Each number is 500 + 25 x the weight over the matrix's rms, rounded and kept within 0 to 999. Layers, rows and columns count from 0. Numbers have three digits each.

# down: layer 5 MLP down (transposed), 5120x640, rms 0.0216, rows 2888-2912, columns 256-383
# up: layer 5 MLP up, 5120x640, rms 0.0254, rows 2889-2912, columns 256-383
down2888:522546507553516491512496550493570498463548480495468490467463517472502494510557464480530499527520483514489517488487497502527520505489490511510472553537459506520505512541502543456471494507508523510498455490496510547482507495495466481527512480507478494514518486510466448481487488500467498512496509474498504477456513495484482486511498493489486464487457534469491485532490512498534486556439
up2889:455516489497513502528462502488508499502487491494507485487498515526571476501521532535480466504503484521487470474546533495529480565498505473482489513519484562513525539482502475517482471513525471538472517494483454474482515468511427497517484514485512522510527505525473501526523472457474538502520469502468466491493479503483517502495530499480505486516528493499497545536499465493481512486501
down2889:520469506487514476473496534518477499485473500510500483496476515477492532465473478482507478489503456501511515483551506475490496503490483480523452512475475508443462505488457509519503539513477467533485519470532507512542473508552473496537534505516487507529483527513494470468459482504503457502482520464471437518496463499488532495484499490475482498472495494511481530534489498495465461482528
up2890:550485510533488509494478500437507464498489465534518502473472476471506508527497490531477491453499439549468507526457529523523515542481531489507495511471495468522485498492514486499515499497505467512483507483528534506519491514475472484471527509510514497498488504478492525477450494484523514483531503493512480501499528501482498502523522513437532504490465504562475502479493494480512481486539
down2890:479485530534477483535485495535470520536503484484539465491532495513519517518500492501500489499472542496492487496495466461496486511519508511476498493511479555510506530524517496484521493501481515535526487544481510493495453483495487502565479462504499505491512504492506484527539504509531516519509538511533501511486501498515509500496499480485536476510523472464498510505480537503441481523542
up2891:495494511540494523523497499496488474521481482497496507480488524494513504500497494516484493510504496497496478479486494489503493512506494528508479514499511500505514518521511496516510502509498494528511496504495512491501509468505501506499490520506503498495478489495494484493480501520490495497519508509510502480513489488489497517485492511496499514489491501490507502498517518511497504501508
down2891:503493506496490502503498496504503500498493502508500504502509501505506508508490493488492498504502500508497497505501508502498492500510512494500496501498503498496504496498510498507504495507505509495504496493496499501490501503502506497500508494505504498494505495499496489493506501494501497502494499505496494499497498504499496503504502503506494488494497500500499500505492500502497502499501
up2892:546466501488511515515487510527485488473488510501482481469488504462514532483496510503491494451489476505539480494492493500529500528538491488496485521471501534497531516502474512502492492487507474493473485490489493500478476487511470491480497488474521494522513470490471501541506472483510538511487502509528497516502482555451484527529506407517498459509535531500499501498523517443510555491489
down2892:531499500520512521538518486494516508507498488506510464455519518479505489513489503472559519525482511509472512492494494524515489510535476482484534476477453474481514480508522532526533524516516509496514461506462522476482510474528512488534535470500540503497532509502504494521512539518506494460509490534486509493513506480455513488527489507479503499470463506518486523535484480541492509491505
up2893:502470544546497518488526470514470462509499517495503512510508507501523467471500526497508488544502512513514455517497489431509487516499517513522521491483476504481534502505491483509559435537544493493531515515487508459502475536464497499553503508547545500477474519508529577507470461473513494457494471486517491508499489469527489441514487499506504471488470509477532504496532506499507488515509
down2893:517512509478525521521546520498518526518513537495470471508492472477538561468524480511501504483498529492476465457515508489469444503487480457490497494510484472524470433485463492506521494476481526510528508486562478567505480519493417471515512493521495518524481500479521479471492509502525514495495509515502512540486468518563489517522504461488511488532512517503477522501485496496507504480462
up2894:457451504507494506504504470472510522549506489466528561491445514425519503470496457472523536532499512520447454534452514501550483534484493501493472488525494525524502565519507452512466475503530479553483481484489520482494467499520491517479457554509500483503527510494477508486509506498531501431505484473491529485496467477525480507529519447495420481487504528484506514581542532499413459533499
down2894:511483550481521515530486480500505502490476557498479506517483482541521496491498524497495482526513493522451531492483486517564506495487539530515468514445498483532491534490488467496463470540525501499577461530528453491490504480507446532483462471537499511449497417475466512498530527483469515468408529446423458476543470513503494571486513487531473566476478478557549498459535509510472490495529
up2895:513503486514464519533498490478500498501488495496494487443504486519474505550502482500484530520494492533537483511505508501511471483504506510497519526511471470507484514520511536485498502492490472512501510499496515485492480528465514497487505495484500506513490481462484501528476510494572508465490509551549482502538479481514506497527541478559471478522513532527476482467456496545487475548475
down2895:431517462480458459485495506478494504514502479532477503466533496482485474497541531476501518510510509505498496487454485484498476464517541504488478496482525546497503501476505483478506498483475487516513497503548509481501496497486510484493498505492452537481496477516518501525488486490508482519503465532498484479496512505491537512482501542484514475475463509524531510557504510523479489456529
up2896:463535523534519493510468538480468494508505461502522523518519508502511499522496446507508468499500494507492483492462523492476495505509490556529509542516518491478521520484476454460496492499515481506474529498504509521489473504501543533496448540478449479473536481455495508479480524478501550503494502520416520501501515513502477484459517497518465466501482482514518507477495518445511476535549
down2896:487489493455471529544503504527464482468497449448515497498504526478526456513478477505520474447525519494543517512474521509490466476489530531454495554509501469474523512508487479495459554470478478433510508517499479491513515513505493472470520504459487486479525500556502550483541493492494482508499468517483507480543482527527506524488508506506517494486468465515488501473528561499477515469503
up2897:523492515510506541516451491472517457488525509508518525479494494483493513509548518544491484478505516507519492476531493421506480513470522480502527493485530449503477519489502474473525525557537485505514531530460461537504520479552503520546537519487494525492508517484413505554408498541472559465484518514519576484504493550517491485530505527454497467477472502469444544521497560548481513512499
down2897:555565489463486484492557521506463484521523519508527503522555509498517481503504528460549488562511513495543548509525507487526508497494522527504518491494538463515541486516444516482422504526512525537453509533475508496504449519518485444525503489540492546536502474512474518533453504439484509446490512430520450511473561466510546459449512506523424544481531499463515560512528485520529502509479
up2898:461498504487498487536532481507460513487485521499488487460469498467526505447516500508516532475540454504472495539468514509505488510496467536463405567529536489497513511469496420465496521504544453472478497441537507490495500479517494501498507539549455514514483522522520484539514527488525526510471513483583509515514486474533509473453494505482489504530531532545489490506465480511528512508529
down2898:458496458473472515465491432486482475520533474497529500523480498506520500500532475463469512510549465505532500502507501476502538505496479477495495499499526535479491432511501476509545482494514489499494518495457504480498516455494503495510524491445525482531545489461487486507508518496493485500462487476487515479500516466498543523514476496518527564482509506513454520463519510516518474479477
up2899:512534464486509486528486512492489510536470461490482493462527506501490459502487489475498495544509509492534487524481459471503530516537518537494451515481483495503538478477512470484491543538518495496527463502489532501512480492508497502511525567457505472496516488541531539531514458546565496488494480454508516516527527517500427515521524466509513485530522490490466469519493513509462511499518
down2899:499583492477540485491500535521478487490539519531525473520484513509497486522480464513536491511527501482504509450512539558509521516465468505493534494556449521472527503458510533473512461500514516501479491500490523476485518475525419513489531499475475496504477517532524460481489514484486490500528537510531559493535510494507546464487541494521479464489485444502515507461496484537459471551484
up2900:518494432486504440525483531528516470511558486511512487457470515505491507482538510494494517529502496498499547493470488530522530556487529487473496514459520487506508540471482519516500465517490485514528500480480509500540507488517502492483474512475504470481551497510516528543497498494545487510497464471520483495486475531443451505518521526485512518535488534459484502544528492485500512479524
down2900:502515511492494494479515496470508499436521498473525452511481504500516489516508495535484520451484478534512566516461529491501473469472487479509484543517512510486495528532516460504527480500465508498502514553462482468468538506467532504495499463503480519514534527537457496467468553517486484450489481487499525536501473521506490527499488475502560474465534507505507497468486493511494489475467
up2901:515504494497507504502503526496484480490484495482521520496500491510514479508495502497499515496530512523505503498500495494502482499490515499517497506506502494519492514487507491515521518520491488508497506511509493485486510493511515510506485490509502501493494492522491483496484493505498508466491489522503508505506486509502492493499509496501489474464491523493515521497488501522500502505495
down2901:504508498500499496494501495502504503501499495501500503501496500500498501498504507505500507499498501505504502506490504498505509501495500495503503500508499503488502495506504499504488497504501498499505497499507484498495501498504510499500491508504505505505505507494501502495498492503504498514494497508504500491501506500491494508496501506509501499504493504509506500495506503512497494497489
up2902:458465501486469488496478483529495506559529508513494504493475493503507495493503502532475484478500492491457464487498477512487507496536553516516489515462464510473531528458499477574516482487536522519561478514541498505489513514519478590517533488476503503447503484486507533494514430526480520493441486534505582504523496509557473472501486499511511439520509481485519483488503515537498518479547
down2902:558468520540531486490519511510538523496507528541493525490523443513493482475481521488507510529472478516485471511505490461483505523464498460517500518553499504526482525509499493516511524522458475509543522507482509510510482482495514513469477569514496532515474498501485528491501502531498504512506527492528521495482467508451495511493508502465479555479462475463467534497480471501491534527509
up2903:475551461480528530556537481468494523505542470554489464508485541434505516514509517547502526527534497546511511518538493498530509542431484497491482474501478516493465530511511480494505520478486514511486486542462511487510535506477525505468473470530460528508473467492481554484487488550491534493465527538524506494484515521463498520494464447526490553503465521498529464520479497529478482481539
down2903:503478523560425528509482458524521504510476479511472463548500478558527524486482548476518474518481496497491474528511532477474520501497513515511548509524478503524481447532519471485441492549526467502430516465513523496530474529497524486538549497536492510505562465518508455519471515521451477451458532504506513506527497511529529533493507498510522533476497490489530544539456475529558495455496
up2904:584526499509481480475455500477509503499482518482524488475477522535452507527563493507468500502512485523522490471527496478475461504495512488536513444509477490471478516481526514547465502508525489507521512496501493482527505489525524482518475501569508470484499487537501479522497484535496500514474533536502468517547480513468480527490468526489482516473550535536527490502582508483494524521484
down2904:503484522494504489477533497514520495526520454532508516515533518472532520524503523523518496493498489493525503505486468543526480499489466502498474486489481521513486517515517463518490465486526502448491446521491507536518484481528495533486542498465525499492531517506553496480478526506485526553474511506531431538499498475474506461482509509486503474487515472527530519484504499514556485494509
up2905:497468494563467494518504526494487466533453505473455554448454512500542467557537475508549473569478436531478440488475521481506522485513541537546499493506443506565507526514533474485474486522501477508490522522466524530517516483541487507562454517555509529515517464515493557491542486497492574460482483502428492525493471470479504505549504465475556471459490525468539511471497512492510538492519
down2905:468548544476468483474492562488510500533533468497503505469480492509501509456579505481490470504458500465459465432504512494527483532532503493523508447519492508517511498547494499474506519525535462518524482486477543531484496522482524530515460517525469490544494527542506471533485485472519474484509523408506473432522530497466475507525517506531421495501540411486525527499529447433452489495522
up2906:487530481569513491504517489509498476511525476482496498511524451507523468524491543514478489495475469479498470550505500499527505482472507497534532437480516500478461540481446481505482545502468425533540506517525560513510523490518483476512485461495495525537523460523455523526508485501523514527521505482484513443532481507463501490517485485473505500490520482522503496476545559506531448490515
down2906:512500471500463533482527516502515502471490559510514508531484490529513486489505473488494488528494525532497474456492443444479547523516526507520474477502497474472503507470528507486484480520507530475455474490495507536496431495452465456504497532505499532471526529454459517498512479540444477517492478496494524494486504490499509526542501501523523513519498494521493489497512489518491486516483
up2907:509513469497505515515471473462485520538497520519447514496488500481521510538527415491477484532475474542470462458538425495533470500511514499511508501495516511492493531505490478471492492506516513510501510531469492500482540496548479492441463531504478521491571541524444473536531451558499527476552492519480516454497483500515481440493535495460504464440483506489540548539527508536479470474527
down2907:548513526480474474483479481481500517469456535500463498487506546530489474483506524486582484523512519537423486592474484515470500463500474490457525491527528491514564512504501484536482497508521459446488484498492460477507504492453477475518493522488479501511481526519543529507543505487474473460474473521495435497511523491517495555516487477503483555529518535541448481506455492478498486462524
up2908:540481555535524499503507523470506508544506444536491498470488511496487478460499509507499515463513480491518489500463507491472499459532522522497481545519477497485530515477493521563535475545539519494427498483507504507494473495516467488541545507474523482545514531469483467540449555513532490462473479534508472454495504463499478480549506460512494563462506570529513546533524440560454541564488
down2908:512498512548517478523503501506535514468511492539543530525500511499490543494491516483508486491524470466485502517516494483512528479431462492515528524519502549524490530544501480446527496486513544515446521494541508518469519541496485523467498508476561476428538489531493513503509558533503483470499506510506498528503479455540531528523494503437490491558515526513474496461474506498471529505545
up2909:491519533487494500495480492501494464492530530470499536512486507550501447486517540506509560511505481517492449501495532496499492529470540496509497492529479489518508498512519494505501460480495494516429495533480519504497519485538451504481483492554501512530481474489520484485492520477515539494476493497528492513525514492519490532444521497529497503503478506502566493498505521553497510478498
down2909:471464486483470466508523545507503484467512501498564474459505476479508484488507523495473465461508506483562519500470488496451569508501505502533488521502483511533530532479481494503485569479461513504522555525508472484442473540485511475552506539515494502508491527478539543577495497517497530487527466512489516495471528518476494500501478496522520508519498474501502503505470493471500490518465
up2910:483446479476490463485475468502515489487502502482468517499437542488496466518507465516475520472511497519527506506457476495549518538484518471498475539483471516534533530500445464507532481520527462515522434480522485529480492507553480465530505479551515506496525486486495526508528520500522511502482522504490479477529500518477509500487547514480485488500523524491520470487493480520482519482531
down2910:504508493476505499519458537521504490487503482513504496501499481541515499505483523420505575463482524489485496494549506502503493472471475484510432479519464502534543509498491478513478522442520488498502515499526476525474542464533538515482504507451532459511532488474548502512475462527502514489475482504521479492489502513493506488517510507480485455455498528496492505512519463511502460492490
up2911:549524508513495484516470478496491452498456502525579483456535521464564465496501545464501503498526483498525479500533477466482488510513484509525484509507476530519469508525510503519501528502517432532482445550465479467511536517500525468515453488568489496528497492540498523514508553480540515491462486520534484488520500463487498475536513501424506522466529535541454497513507511533491504565492
down2911:493563502513493509541510487494463495476453502514516511509441508494447474473543427513460530478501530514496511461486494476555500507480492460494512510502522527475480522539486515480531479527498503488469558542511533484470469505457480544491444527496483444494584499533441495520505520530512469491507516559526496530487518499457498548478506477480434479533486538505539529481481496485500464472505
up2912:487520565530496529537504530519509485563537481518523555467471518508479469455519500524453543479490467491472473480486509445533489474504512512473491455548480538509527491461496496481497474555501489507448479463468520509480527482503520576497485525526513566520502512476459469545485497525484485534488526479481475457502461476504497445547461498520527530465507485505518514530522523485517483492508
down2912:465540454499467492481544531544531496512433503550467487513500523568491514528468513515511505464525491423498513507496457525511512542487478528563447482524519488442470508484467497496542499526495536498495529513443468516478573517484486502526448532493512478498499477498471463502500461492507468527490444495455537544514455488540457481498487456484481546481506446479483517497519503553514477482483